config.yaml
n_layer: 16
d_model: 320
n_head: 10
n_kv_head: 2
head_dim: 32
d_mlp: 1280
vocab_size: 3895
activation: "squared_relu"
norm: "rmsnorm"
norm_place: "pre"
norm_eps: 1e-05
positions: "rope"
rope_base: 10000.0
rope_fraction: 1.0
qk_norm: true
attn_scale: 0.177
bias: "none"
tie_embeddings: false
parallel_block: false
init: "uniform"
init_std_qkv: 0.0247
init_std_o: 0.0
init_std_up: 0.0247
init_std_down: 0.0
optimizer: "muon_variant"
lr: 0.0204
beta1: 0.95
weight_decay: 0.02
lr_head: 0.0106
warmup_steps: 80
schedule: "cos"
final_lr_fraction: 0.0
batch_tokens: 262144
seq_len: 256
doc_mask: true
train_tokens: 910400000
steps: 3473
dataset: "wikipedia_en"
Each number is 200 + 30 x the weight over the matrix's rms, rounded and kept within 0 to 999. Layers, rows and columns count from 0.

# layer 3 MLP down (transposed), 1280x320, rms 0.0432, rows 118-204, columns 120-159
216,210,166,259,208,214,213,225,184,199,224,225,174,214,174,185,247,179,150,156,155,191,222,156,231,169,261,190,214,216,195,128,233,188,191,177,190,202,194,211
149,228,199,215,206,240,201,191,200,206,220,213,171,169,182,147,193,136,109,256,182,235,157,230,149,230,170,259,225,242,259,217,174,177,181,182,172,210,206,227
202,171,196,238,175,199,225,150,199,205,215,161,189,224,207,214,166,199,211,202,204,165,231,162,188,233,206,181,267,174,204,246,204,225,242,199,212,174,237,186
189,195,251,221,179,208,194,162,200,205,196,162,183,185,191,209,294,264,219,189,208,213,228,167,175,120,219,227,181,230,204,187,204,166,196,219,179,163,115,202
103,178,203,175,134,223,212,205,172,176,150,257,192,205,220,216,269,200,196,148,229,184,199,214,159,196,268,203,213,188,276,192,188,217,176,246,199,245,165,193
182,157,143,238,225,251,226,199,218,210,214,184,177,224,188,240,161,188,206,244,218,221,201,198,170,241,191,214,214,243,200,237,188,262,203,202,203,256,188,159
210,229,207,230,191,113,191,185,181,221,138,187,149,185,207,231,178,217,232,217,229,229,220,230,178,169,230,201,202,183,203,204,212,240,242,200,217,198,249,261
233,220,210,180,225,239,178,192,217,242,227,177,196,210,199,230,199,180,218,223,201,221,224,214,207,188,182,141,170,200,173,211,231,188,211,200,191,153,186,217
173,201,159,184,180,227,160,178,159,196,230,198,189,207,257,263,220,231,220,238,185,229,167,217,166,210,204,165,271,175,224,236,179,184,236,216,237,187,168,175
231,174,139,166,135,220,225,153,175,182,187,190,217,134,201,238,184,213,199,243,229,215,207,230,146,181,204,242,211,206,204,174,203,199,189,166,157,237,134,199
240,236,174,168,169,170,203,213,202,192,158,144,191,218,210,230,197,206,203,233,190,244,212,240,199,151,238,216,211,158,202,185,145,191,210,148,211,222,158,179
220,180,196,199,197,148,220,160,189,187,202,191,219,235,239,166,116,191,159,240,163,210,173,164,193,195,128,215,211,207,172,232,244,216,194,209,216,177,218,213
230,205,192,172,212,193,188,137,247,191,197,140,225,210,149,196,163,180,228,227,148,212,161,198,211,165,209,147,208,200,240,167,208,220,170,201,212,238,146,221
242,265,171,199,205,131,197,129,183,149,172,188,202,195,167,196,210,165,141,165,186,185,224,210,189,153,223,243,290,163,237,234,238,165,230,165,199,246,224,179
199,217,288,177,174,178,257,182,181,208,177,192,214,215,180,200,188,170,198,187,150,186,237,177,254,210,181,174,192,205,206,209,150,224,201,215,173,248,198,190
193,252,203,144,176,201,192,253,134,182,195,171,198,233,229,189,175,187,217,210,230,233,208,178,230,148,237,232,165,214,198,229,222,252,195,215,238,203,206,246
203,198,194,185,166,191,180,227,222,236,209,243,177,244,223,218,225,251,232,188,164,161,243,201,171,225,183,197,225,206,249,194,199,171,199,214,185,230,185,216
174,186,207,201,198,180,151,191,186,254,158,178,190,149,177,185,198,215,178,203,216,257,207,173,181,186,190,171,175,240,220,170,164,164,157,189,194,237,202,198
233,206,209,214,203,156,234,175,181,180,217,247,191,235,230,196,146,208,173,191,244,220,239,229,161,169,230,214,191,150,210,148,205,190,214,208,155,169,206,214
213,202,222,187,234,157,265,240,128,151,192,141,209,216,272,194,199,194,141,206,194,244,223,164,144,223,199,226,240,198,199,175,230,183,192,240,149,212,193,212
234,174,159,205,188,194,153,169,178,153,186,186,199,184,200,205,209,204,217,195,192,226,233,226,190,162,221,223,244,202,226,215,210,214,203,262,224,149,168,206
202,212,173,259,196,245,209,187,148,206,233,222,235,221,165,213,201,181,193,183,175,206,192,175,204,186,193,208,214,234,247,213,186,203,206,160,229,179,253,216
236,228,226,224,201,250,228,177,222,233,228,193,136,184,187,149,146,199,204,235,234,231,215,203,178,236,184,162,161,161,257,154,135,190,204,226,241,228,188,225
266,225,199,194,150,275,140,201,196,192,137,195,258,220,215,188,224,188,198,257,240,201,216,214,209,262,208,223,233,236,243,168,184,170,163,231,189,162,173,227
200,193,196,204,182,242,146,208,213,217,141,182,207,200,196,165,233,214,192,150,270,179,179,279,199,209,140,193,223,187,236,269,226,214,164,190,210,225,181,241
219,233,187,225,221,197,204,179,232,245,198,218,194,182,147,206,211,244,189,200,235,243,241,157,222,203,194,176,192,189,214,203,243,197,154,181,226,211,218,230
225,233,147,212,203,206,186,156,206,140,114,230,200,159,221,264,209,156,193,195,186,167,207,227,216,213,196,200,197,218,205,217,237,237,216,216,218,225,204,221
185,218,196,207,229,170,234,176,182,172,160,170,238,262,219,172,201,193,174,209,141,228,193,179,196,221,253,173,221,232,248,188,181,144,210,232,226,189,180,257
227,201,209,178,221,229,171,175,210,172,213,211,159,176,201,254,163,257,193,194,215,205,202,204,154,168,227,168,187,136,210,131,238,172,198,208,251,192,238,225
223,223,224,242,236,205,224,265,194,171,202,219,210,233,188,192,208,170,246,217,191,221,201,206,191,219,221,179,218,196,195,118,235,159,223,199,241,133,187,143
187,193,197,211,243,140,243,223,184,196,167,230,237,221,183,149,202,206,217,184,150,169,227,212,209,187,163,189,230,263,248,197,210,203,161,202,135,179,151,185
211,161,217,219,203,195,243,191,190,176,201,163,216,162,216,191,154,220,198,199,131,237,217,203,199,179,194,174,206,205,210,191,171,191,147,228,199,216,241,189
204,215,224,244,170,158,193,179,147,206,183,184,191,210,157,241,164,181,196,189,144,206,222,167,192,214,139,170,208,244,189,184,256,262,159,225,221,184,222,228
151,245,188,216,203,207,157,213,157,201,190,239,245,173,214,172,151,220,211,210,232,221,278,284,213,221,223,219,236,207,155,233,179,164,224,220,237,215,205,271
179,222,192,165,249,291,199,222,209,237,181,189,237,216,127,204,160,199,116,214,216,186,139,245,229,227,252,212,188,216,179,177,207,241,223,192,159,189,200,218
210,196,225,243,174,253,208,188,204,186,209,196,180,233,178,198,201,208,224,216,250,194,156,201,131,187,198,136,210,215,229,184,197,209,208,239,269,247,107,161
229,160,228,205,167,142,243,169,170,203,208,258,193,191,195,132,154,202,212,190,196,201,190,181,154,237,212,221,213,267,234,151,191,163,244,221,208,184,154,211
153,199,143,174,186,178,237,138,185,206,222,185,209,197,204,217,198,187,212,229,208,185,228,215,194,193,264,225,149,232,227,151,187,203,208,197,207,199,227,187
165,205,241,212,212,170,215,294,188,221,199,239,190,273,205,224,182,178,177,240,181,168,152,194,212,172,243,236,213,200,203,181,164,177,217,196,201,235,196,196
228,276,202,165,198,139,172,205,184,187,234,201,185,232,206,174,253,171,185,156,215,185,187,199,197,257,212,182,175,242,214,211,166,206,211,213,214,226,219,235
206,237,215,227,192,251,175,233,204,178,190,179,221,155,183,207,196,223,205,209,152,210,190,183,213,177,201,110,229,198,159,226,243,198,153,265,203,226,194,222
195,209,203,249,275,188,187,164,160,196,204,177,181,232,227,203,190,195,258,214,233,237,246,216,175,212,205,181,213,190,178,191,225,211,172,227,272,261,178,198
191,184,208,280,180,228,175,154,207,159,228,165,196,200,241,235,214,202,208,213,184,176,214,139,195,193,212,173,196,167,243,154,181,173,155,187,185,182,197,149
190,187,209,235,197,167,197,191,173,184,202,131,174,213,204,198,191,190,218,237,183,165,190,157,199,188,211,259,200,173,168,195,143,201,216,162,165,209,204,135
200,276,247,241,171,120,228,209,169,196,213,227,244,154,252,204,177,193,209,173,156,211,180,155,206,179,164,248,220,189,225,193,152,161,153,223,224,179,217,195
203,191,172,199,201,197,158,228,181,217,223,177,130,231,195,202,229,224,173,201,237,189,158,220,194,155,170,192,140,194,247,211,220,224,166,218,159,121,209,233
164,223,177,277,227,234,178,202,275,249,197,163,133,293,213,249,211,189,224,184,179,265,180,247,173,196,244,179,233,226,165,254,178,209,152,271,131,149,238,191
211,180,197,238,170,172,193,220,152,205,241,163,169,242,198,149,243,255,163,189,171,189,205,237,249,208,181,217,192,104,215,161,219,213,277,171,188,192,222,179
247,184,203,124,206,256,201,248,224,201,212,147,180,204,233,181,234,169,162,196,212,236,186,208,251,201,207,185,290,192,220,200,186,233,203,264,198,193,206,194
160,201,141,142,203,226,231,214,213,213,171,186,194,197,179,199,218,171,249,203,175,186,211,231,228,226,202,245,232,201,239,251,213,170,218,209,199,199,236,176
151,183,193,237,184,192,212,207,204,171,244,184,203,238,230,223,225,218,212,215,193,243,208,215,180,222,149,148,175,198,170,192,204,203,202,126,170,213,170,198
184,252,227,173,153,239,224,257,190,186,146,257,132,202,205,193,173,178,185,201,204,176,230,186,229,166,224,203,196,179,276,201,238,202,205,165,201,220,151,215
228,219,239,198,171,243,213,179,187,207,180,191,206,223,211,197,223,105,159,246,214,184,177,200,154,137,173,185,242,197,222,186,186,218,222,236,216,174,218,248
114,201,194,194,268,221,153,223,228,184,223,212,182,199,239,172,214,129,232,172,212,192,197,157,156,216,236,185,156,235,211,238,185,197,208,212,189,185,125,206
178,279,238,153,159,186,196,188,184,198,198,215,186,175,124,190,224,181,160,174,181,186,213,99,241,209,209,239,223,214,190,185,198,243,239,195,216,154,190,232
228,234,185,198,173,165,170,195,207,225,244,268,176,198,162,173,229,171,196,197,202,197,176,161,180,170,155,168,217,168,211,167,218,252,185,218,204,153,208,217
150,207,195,203,190,199,178,202,249,208,261,214,168,232,210,198,162,228,181,204,153,208,230,154,219,139,194,220,187,203,222,199,263,151,167,159,218,237,150,177
168,177,194,236,175,172,208,200,161,210,199,216,188,176,161,202,190,193,203,204,172,215,178,161,182,258,163,159,238,183,225,143,212,161,206,214,179,205,236,143
193,233,277,186,176,216,172,235,205,191,223,192,258,185,195,207,220,191,235,226,192,204,194,203,239,175,225,172,183,195,222,261,232,205,182,196,215,192,178,212
225,190,165,226,143,140,189,226,206,202,241,188,256,217,160,144,243,259,154,208,174,210,202,200,193,186,225,182,203,222,214,168,167,157,201,120,139,181,193,203
228,193,192,240,209,144,209,249,178,210,176,155,199,174,231,241,223,190,194,222,206,219,193,180,159,180,211,214,228,113,226,183,179,259,196,226,209,217,225,204
228,178,206,189,181,152,186,176,174,221,190,244,249,235,172,240,199,241,215,176,184,223,105,231,218,192,194,167,222,222,193,210,226,129,208,196,179,201,228,197
188,146,148,205,185,189,206,244,218,219,214,195,186,223,244,227,253,208,194,214,197,171,218,216,211,235,179,243,224,190,178,153,163,178,250,146,188,187,210,198
180,172,194,150,244,230,194,191,219,175,153,134,283,196,192,249,159,195,202,233,251,229,274,209,166,244,176,217,204,213,201,208,146,216,195,159,165,218,204,203
201,205,236,275,209,103,196,215,244,293,229,135,185,176,188,228,206,231,178,181,176,149,246,221,233,158,166,209,205,194,176,178,209,173,268,164,209,195,214,150
185,181,218,264,210,239,220,151,215,221,132,232,206,215,191,216,221,231,211,218,189,221,200,150,194,224,160,141,236,196,212,217,179,185,183,214,180,155,247,175
175,209,230,218,221,215,218,205,179,211,219,205,190,209,167,192,207,185,249,169,179,218,183,213,176,207,232,146,226,221,209,220,179,213,212,203,223,194,196,211
206,235,214,215,169,165,188,167,202,223,188,176,219,246,222,223,176,217,171,179,210,174,192,184,184,209,221,230,199,203,167,207,184,173,127,168,177,164,224,167
186,225,223,253,224,210,231,180,199,218,190,212,179,196,169,184,221,198,209,229,214,214,200,176,179,213,235,199,158,176,207,216,224,189,204,172,177,177,213,193
209,209,180,221,193,157,237,162,222,212,179,162,232,228,226,234,226,193,216,172,216,161,155,202,206,194,177,218,219,182,196,197,202,184,219,222,244,175,213,182
191,247,154,188,212,167,272,189,200,140,225,176,231,181,190,213,213,177,148,135,201,215,182,182,186,191,183,215,213,167,169,132,232,229,235,249,256,165,201,214
193,197,217,225,181,128,255,163,210,215,183,204,227,167,193,239,241,166,184,199,173,232,193,216,207,201,205,181,230,228,194,225,216,217,166,170,224,231,262,255
186,180,148,221,221,175,162,206,200,183,213,212,244,184,216,201,245,218,167,208,209,212,173,197,191,186,205,220,209,210,229,178,146,267,246,221,230,235,182,172
149,156,162,236,211,221,180,194,208,186,203,165,233,192,177,199,213,214,187,214,195,121,215,180,237,202,161,199,192,166,239,165,202,176,237,226,211,234,229,203
220,246,220,175,180,203,196,187,192,193,210,161,176,228,215,154,251,210,210,191,173,178,173,193,243,144,187,185,223,197,194,195,186,195,152,186,192,195,204,303
242,193,227,155,187,226,202,187,231,190,231,175,162,172,191,148,208,179,214,147,140,223,149,253,208,202,231,193,229,221,251,259,205,158,143,152,150,158,144,189
146,210,234,160,225,191,178,201,156,247,136,167,227,195,190,185,188,179,227,207,221,177,192,240,142,219,281,254,229,172,157,211,197,214,222,211,249,165,146,164
195,197,173,177,264,164,222,197,186,175,229,170,223,188,159,199,205,208,219,191,210,190,234,247,177,243,191,178,187,159,168,212,157,220,200,126,182,208,178,197
190,233,184,168,210,168,187,207,115,183,276,183,209,123,171,250,233,210,163,195,196,205,224,232,240,188,187,177,187,160,214,239,194,226,211,197,235,192,168,241
196,181,187,225,236,221,172,163,239,210,213,242,276,186,203,186,172,210,186,220,216,137,190,211,160,158,196,238,148,188,186,212,184,192,141,156,210,212,185,192
173,204,207,284,192,192,132,138,188,203,231,188,159,157,168,156,245,210,176,175,206,229,139,245,169,179,202,246,166,190,182,136,193,226,233,220,236,183,252,199
160,172,202,175,234,260,183,190,142,239,201,176,201,190,177,203,200,217,213,202,249,177,170,187,192,193,173,217,204,209,207,172,176,185,182,246,174,180,185,261
236,172,130,185,194,221,127,185,184,223,191,232,195,229,218,142,174,178,189,218,214,162,244,240,249,172,183,225,156,121,157,199,242,197,224,213,188,201,176,138
196,145,193,184,243,168,179,255,246,171,209,217,197,209,173,228,269,210,213,182,218,234,201,225,182,201,200,160,247,238,180,224,215,235,219,194,215,183,224,219
160,192,194,191,202,259,230,136,183,209,214,172,147,243,199,196,211,232,190,160,140,186,173,168,219,203,180,202,205,212,185,220,186,221,256,231,228,193,269,225
236,224,207,208,166,165,220,197,176,179,219,239,189,123,166,197,199,178,210,174,235,176,167,165,245,190,187,132,199,164,185,130,239,201,227,163,177,191,199,226
250,189,159,180,227,244,199,128,177,182,152,172,163,222,198,194,221,184,197,170,196,183,205,191,197,203,219,189,201,196,234,220,149,264,146,154,232,170,193,233
# layer 3 MLP up, 1280x320, rms 0.18, rows 119-204, columns 120-159
223,177,264,231,206,180,187,216,206,242,222,89,238,218,188,202,164,185,242,232,196,230,171,187,206,230,144,185,189,197,153,212,186,182,201,222,216,189,194,235
223,213,149,203,219,190,193,214,234,202,185,213,225,169,245,220,195,242,218,171,240,191,202,127,220,200,187,208,249,221,215,236,206,216,228,163,202,197,200,298
231,184,254,165,195,216,239,194,243,167,256,204,196,212,222,167,275,217,190,184,226,175,232,205,165,205,199,266,225,186,225,175,191,166,181,171,208,141,207,171
198,182,180,212,230,166,193,218,199,152,143,248,220,206,222,189,215,162,239,130,203,169,171,181,197,187,216,228,212,134,272,213,177,183,201,210,249,204,178,183
191,223,217,169,195,198,210,164,188,219,196,135,160,152,184,251,199,174,192,195,202,230,176,171,206,172,199,216,219,218,176,224,242,196,210,168,216,215,188,203
206,213,256,175,243,181,187,286,215,147,216,160,157,135,173,204,204,176,157,180,247,150,187,293,210,191,211,213,272,192,138,210,207,239,206,243,197,183,198,212
177,212,213,215,217,202,181,192,208,184,234,236,210,206,156,180,195,222,202,228,139,192,209,127,162,169,199,222,191,152,244,221,197,182,170,219,250,178,145,184
203,165,238,211,178,225,197,206,185,176,237,207,176,187,201,241,180,208,219,168,211,225,163,191,203,206,89,177,219,170,175,127,252,193,191,175,167,205,194,188
230,256,178,185,187,227,211,242,205,159,187,233,154,151,209,197,195,223,175,135,205,210,207,153,208,250,195,162,214,157,218,239,156,269,239,170,196,192,193,213
200,206,226,248,185,216,211,176,168,151,175,219,244,178,238,263,164,223,255,179,214,251,194,202,279,246,221,155,183,158,188,211,175,172,206,170,242,234,228,178
226,213,218,194,195,199,178,141,178,227,182,189,193,217,159,215,209,183,215,192,169,210,202,157,173,228,210,217,140,148,142,234,172,200,163,211,181,252,193,126
231,198,234,162,135,159,169,164,244,220,189,170,129,146,201,194,180,228,155,209,208,205,223,227,214,225,187,130,228,201,171,200,127,152,187,154,212,255,175,212
221,222,228,266,201,197,199,179,166,190,213,203,258,172,193,200,189,157,138,275,181,166,190,209,203,235,218,219,202,197,206,204,211,156,161,225,210,262,193,173
203,150,223,198,204,191,223,238,167,130,186,224,141,205,147,233,221,177,202,224,206,159,195,255,238,226,180,214,202,185,200,167,213,196,186,205,181,197,213,193
225,193,138,180,189,208,222,244,192,206,212,194,191,193,186,168,184,152,273,202,250,145,137,212,191,185,201,221,208,204,231,196,132,202,235,239,233,226,171,241
190,199,157,205,163,187,171,208,218,227,173,202,214,182,226,198,175,267,185,142,203,210,226,240,215,215,169,185,176,217,194,220,156,150,194,225,170,238,217,187
135,200,220,243,210,191,199,189,232,214,204,162,189,186,197,183,177,195,178,215,248,228,229,166,175,198,168,182,219,194,206,261,209,202,223,166,214,208,233,179
193,228,200,202,227,210,214,232,183,216,192,229,193,196,177,194,206,178,204,191,209,176,202,205,209,225,234,189,201,180,211,198,212,188,267,190,156,222,223,185
238,138,201,199,186,171,236,220,215,225,169,213,193,165,223,253,238,207,180,211,203,202,250,247,226,192,198,238,149,237,211,238,194,207,154,197,181,178,201,195
228,180,247,194,138,214,170,235,189,189,171,230,239,226,227,197,217,225,220,210,232,216,233,203,184,197,178,221,207,209,237,240,266,183,189,167,173,218,246,239
159,145,199,165,132,183,207,239,215,208,189,183,155,227,153,285,187,152,186,181,184,149,183,219,215,199,162,224,218,186,167,203,159,187,130,154,246,196,190,234
181,171,155,219,203,139,200,167,201,174,262,227,200,182,222,222,156,190,191,265,227,200,219,215,236,205,223,182,197,184,154,239,202,210,162,183,192,187,122,122
283,193,145,200,226,170,114,247,199,204,156,226,213,179,198,197,247,164,193,169,178,155,198,212,184,164,240,176,158,197,186,191,184,145,204,186,164,196,195,251
150,188,164,254,164,205,163,125,188,183,271,151,237,209,212,179,235,186,210,156,201,193,220,205,180,244,207,175,189,210,215,260,207,165,175,206,201,216,175,221
192,199,173,185,106,172,250,246,171,199,213,174,217,195,222,176,227,235,208,155,167,252,211,171,235,180,213,235,195,209,176,253,222,217,189,207,194,235,226,175
271,204,216,256,209,245,178,212,212,180,170,235,171,206,191,161,265,133,211,139,209,213,166,211,190,223,201,156,211,186,250,207,159,241,192,178,194,166,193,246
224,205,235,215,201,237,193,170,198,213,221,148,237,225,201,213,184,164,224,219,206,238,188,201,156,210,248,255,212,202,197,193,207,160,216,212,172,205,144,260
227,155,178,192,201,235,154,201,200,209,171,181,205,199,209,193,208,225,199,187,189,191,258,220,209,200,218,187,138,204,161,147,239,241,228,167,152,184,237,172
197,180,199,195,261,156,266,214,120,138,214,223,250,205,216,197,189,189,228,261,197,199,175,225,211,193,195,162,146,189,212,204,257,147,169,155,226,193,197,186
235,140,216,249,167,233,265,244,232,191,189,177,171,212,163,228,180,190,237,189,178,206,224,167,203,167,191,164,199,236,199,161,205,197,224,213,220,268,153,245
171,184,238,173,189,222,192,203,218,222,193,192,229,161,149,178,174,201,164,188,216,211,254,168,196,223,151,192,185,242,197,210,200,212,218,164,147,230,256,217
226,155,169,146,213,200,164,154,194,222,216,193,185,168,264,212,189,235,268,170,196,127,208,187,197,229,174,199,193,140,190,287,275,200,188,200,189,231,162,204
189,139,200,188,244,205,175,185,236,229,176,226,235,203,179,216,224,188,234,227,106,218,174,188,184,235,195,195,194,204,166,188,175,200,222,202,239,215,209,156
204,154,200,230,218,142,242,202,190,134,266,225,172,164,191,189,224,180,199,193,232,220,206,215,180,211,256,194,206,198,206,232,222,186,131,181,241,179,208,196
243,194,223,205,191,231,213,227,171,213,230,186,188,185,255,224,139,210,217,183,223,212,181,206,198,226,174,164,184,198,176,180,185,217,173,137,279,186,212,148
222,212,207,184,169,189,207,229,190,233,191,161,247,132,190,223,240,191,178,184,193,199,214,254,190,204,214,215,146,138,215,141,205,248,185,191,214,206,181,182
141,173,181,208,185,172,160,245,249,196,236,139,187,217,143,197,228,212,172,164,204,259,147,225,225,195,208,170,225,155,239,144,152,171,279,208,151,283,176,179
232,198,176,167,196,197,227,200,187,200,201,182,180,165,184,179,190,236,243,174,234,132,171,166,176,184,221,198,178,188,188,173,203,192,190,190,163,178,194,167
195,211,174,239,208,166,143,192,254,163,209,218,212,173,251,258,185,199,236,260,199,228,224,239,207,195,235,227,231,230,212,204,200,190,205,231,182,253,248,221
191,221,215,144,197,194,209,223,186,212,191,188,256,187,249,163,197,185,188,211,195,179,190,157,199,195,193,183,193,202,189,239,195,175,245,221,211,235,230,233
187,189,193,252,205,172,273,211,214,164,197,160,160,199,186,191,197,203,195,177,208,228,239,250,199,190,172,197,186,239,205,208,243,244,262,217,232,215,221,216
227,229,181,214,172,176,224,183,258,197,227,189,216,197,186,216,180,216,248,196,233,255,202,156,177,168,148,210,100,222,183,206,203,153,172,165,186,243,201,190
220,228,199,240,152,184,250,128,193,174,197,173,169,169,204,173,183,222,209,185,196,251,282,163,201,213,162,222,205,211,205,265,171,208,134,219,179,206,182,184
177,182,188,193,221,178,198,243,198,136,250,237,202,125,187,219,170,207,206,218,263,196,233,223,189,153,196,243,195,196,194,206,170,187,207,208,157,191,177,128
196,189,152,201,224,198,259,316,220,197,226,227,213,151,191,190,204,170,191,198,158,169,124,197,256,226,194,188,235,188,131,234,217,207,207,177,208,203,200,185
230,162,161,194,148,185,191,155,171,184,157,204,184,225,172,231,144,173,187,192,245,202,199,203,273,169,173,175,207,191,130,232,163,149,185,165,196,197,156,207
176,153,219,241,138,248,200,208,197,193,202,252,209,176,245,252,205,194,175,235,185,145,160,179,203,232,241,198,215,217,203,200,253,162,193,238,199,179,144,199
214,200,199,204,173,234,186,240,200,239,198,182,167,210,258,180,213,152,175,159,252,244,159,219,225,223,204,209,206,228,197,237,146,181,235,245,190,213,258,217
236,205,200,213,219,149,178,206,202,193,200,256,212,240,132,150,205,199,202,255,176,216,174,111,206,192,211,176,207,177,175,220,222,174,196,229,186,164,217,217
206,183,197,175,158,206,196,195,142,270,166,246,226,194,237,240,187,164,147,177,226,217,212,206,161,198,156,238,158,188,161,210,181,222,211,149,261,195,196,202
173,201,201,169,213,233,189,213,230,188,142,202,171,188,150,180,210,164,152,189,235,178,150,131,219,195,233,167,188,155,168,173,193,190,200,153,161,193,254,149
193,201,185,206,210,224,167,187,161,171,204,145,263,208,207,245,181,239,173,221,158,219,212,208,211,164,292,259,183,178,179,185,174,145,184,203,189,182,209,188
169,235,216,278,201,170,181,231,209,190,196,245,211,248,184,227,252,180,180,207,216,201,177,159,209,249,228,224,161,271,183,148,170,194,194,151,201,199,192,174
229,238,199,185,217,192,150,152,174,190,247,239,156,182,217,194,173,178,254,205,243,182,220,182,258,262,128,211,151,168,221,160,219,203,261,158,199,193,214,183
200,231,178,187,218,204,184,182,165,219,205,230,189,210,247,242,227,184,215,226,181,223,246,198,195,202,185,258,189,178,176,243,210,216,218,194,194,218,176,174
230,152,264,162,227,215,202,113,227,194,244,191,232,213,140,209,136,200,194,254,164,163,195,192,188,238,235,184,142,189,217,192,196,176,230,202,246,190,245,193
178,232,197,214,224,130,172,179,215,290,229,209,148,192,142,185,197,224,174,209,159,217,176,228,231,181,155,239,165,186,219,186,210,155,228,231,184,199,219,212
202,199,198,193,206,217,230,140,248,240,155,149,200,241,159,187,138,189,197,248,195,235,259,232,154,180,209,184,222,210,182,217,185,241,202,202,211,236,239,226
187,194,203,227,210,251,131,132,161,165,147,179,250,172,175,177,160,197,240,222,202,226,206,145,196,246,203,194,212,217,198,178,160,167,230,227,169,182,156,238
230,197,184,167,253,195,253,215,223,194,160,225,209,171,213,214,197,198,200,159,258,175,192,163,178,234,230,148,236,152,179,237,172,182,190,252,200,259,185,161
200,162,184,211,186,193,233,200,204,211,170,188,237,127,216,225,238,256,159,240,181,171,240,211,237,204,184,194,202,259,208,164,241,222,274,215,201,254,162,156
221,225,224,272,214,209,177,210,215,242,229,229,193,209,204,158,169,242,198,209,224,172,240,186,204,230,177,175,156,169,212,192,213,203,222,156,188,174,208,174
137,131,165,231,230,180,190,174,187,189,203,124,170,213,213,214,198,270,179,226,186,229,279,191,166,184,151,208,213,187,172,217,257,240,222,161,221,214,169,150
172,223,207,282,155,164,225,208,280,140,198,206,227,167,159,103,135,191,222,235,215,147,219,198,209,189,173,286,238,208,226,200,181,273,173,215,169,245,205,211
183,209,194,241,202,178,217,240,255,188,239,224,175,168,167,219,207,187,231,215,195,179,196,158,245,225,199,178,205,172,231,209,210,232,174,188,207,228,192,182
193,222,193,194,184,174,158,190,211,202,152,218,240,204,213,211,185,209,228,178,206,191,230,218,198,220,211,168,235,215,230,142,170,159,175,207,203,184,239,175
203,167,212,179,201,164,213,180,233,205,221,164,207,170,189,217,183,212,202,244,229,214,230,196,196,219,182,232,219,158,158,188,209,227,200,239,232,188,208,259
216,188,199,186,245,231,211,159,203,182,262,218,211,172,178,217,195,219,210,218,136,183,204,147,218,171,263,164,167,207,229,190,207,227,180,218,153,190,177,185
153,200,199,211,149,223,152,169,157,258,211,168,179,229,241,181,194,200,189,173,225,181,203,192,220,236,181,247,171,180,172,215,189,192,261,177,181,185,210,227
216,226,190,193,190,161,179,210,186,230,200,220,170,201,186,235,199,223,166,228,239,215,214,235,202,172,158,222,197,163,155,232,185,152,156,207,165,182,189,205
221,184,168,146,166,146,203,217,171,177,234,240,188,218,164,188,199,176,203,179,209,172,218,210,199,238,180,221,197,194,197,160,170,179,201,141,170,186,224,205
192,151,202,163,235,184,182,245,174,222,187,247,226,192,213,198,197,188,223,186,183,157,220,222,245,192,185,246,200,173,213,171,162,215,199,239,186,193,220,206
190,199,166,192,180,171,168,192,266,204,228,176,258,225,180,206,174,86,165,168,262,190,154,212,205,227,179,183,199,186,172,221,175,187,203,204,193,242,225,195
269,205,205,211,209,246,240,215,213,174,217,170,228,225,198,215,187,198,252,177,152,246,181,189,236,175,259,195,205,198,147,232,204,212,177,213,175,201,191,191
170,134,234,167,233,249,210,194,204,221,224,199,234,198,236,150,202,243,214,224,232,130,231,244,216,194,197,197,201,193,214,245,216,180,206,176,196,143,192,216
243,184,167,221,193,202,199,187,190,213,231,114,176,156,225,185,211,182,251,232,169,151,192,183,214,226,238,258,229,209,202,185,231,205,158,172,223,251,233,209
202,230,254,178,238,192,255,226,178,207,128,214,153,169,218,195,149,168,247,162,190,212,172,226,211,212,144,235,202,186,130,213,235,133,174,159,165,201,230,187
167,146,204,173,159,169,160,145,196,171,173,194,188,179,189,227,171,216,179,182,171,177,193,216,170,182,228,205,238,199,176,233,147,163,198,157,175,218,213,215
198,179,167,217,211,216,181,206,213,225,175,212,157,192,153,181,171,199,206,240,206,227,214,179,169,177,207,201,205,235,180,181,178,224,263,225,234,227,162,199
158,139,247,200,210,177,197,150,166,254,207,138,172,194,223,217,234,194,234,205,212,172,158,236,149,191,158,267,168,203,210,232,184,231,195,154,138,189,194,228
190,244,164,252,188,162,201,182,170,194,242,254,159,140,181,164,196,153,235,213,187,220,230,245,181,231,238,259,200,162,207,182,166,175,183,166,197,219,156,162
214,186,190,203,175,211,196,220,173,185,147,211,225,219,214,195,244,176,106,194,221,219,215,198,185,192,230,131,168,142,169,198,228,219,243,240,156,201,210,177
184,135,178,235,239,263,183,209,241,233,187,246,209,173,193,179,225,192,168,159,226,205,202,228,227,206,192,234,191,211,181,184,169,190,242,239,209,197,180,234
151,151,259,222,169,193,207,191,146,196,217,168,229,167,234,202,269,189,195,187,193,200,158,189,188,175,189,187,206,192,256,209,232,191,228,194,205,242,190,136
195,177,174,203,235,192,236,183,245,140,197,220,165,163,173,199,177,121,193,242,172,218,161,212,156,297,243,168,203,149,199,230,203,193,223,220,189,176,190,197
213,174,190,197,183,184,181,170,161,159,195,189,175,224,157,205,225,239,250,197,173,145,167,188,244,187,207,180,117,195,233,202,173,246,186,183,230,188,169,200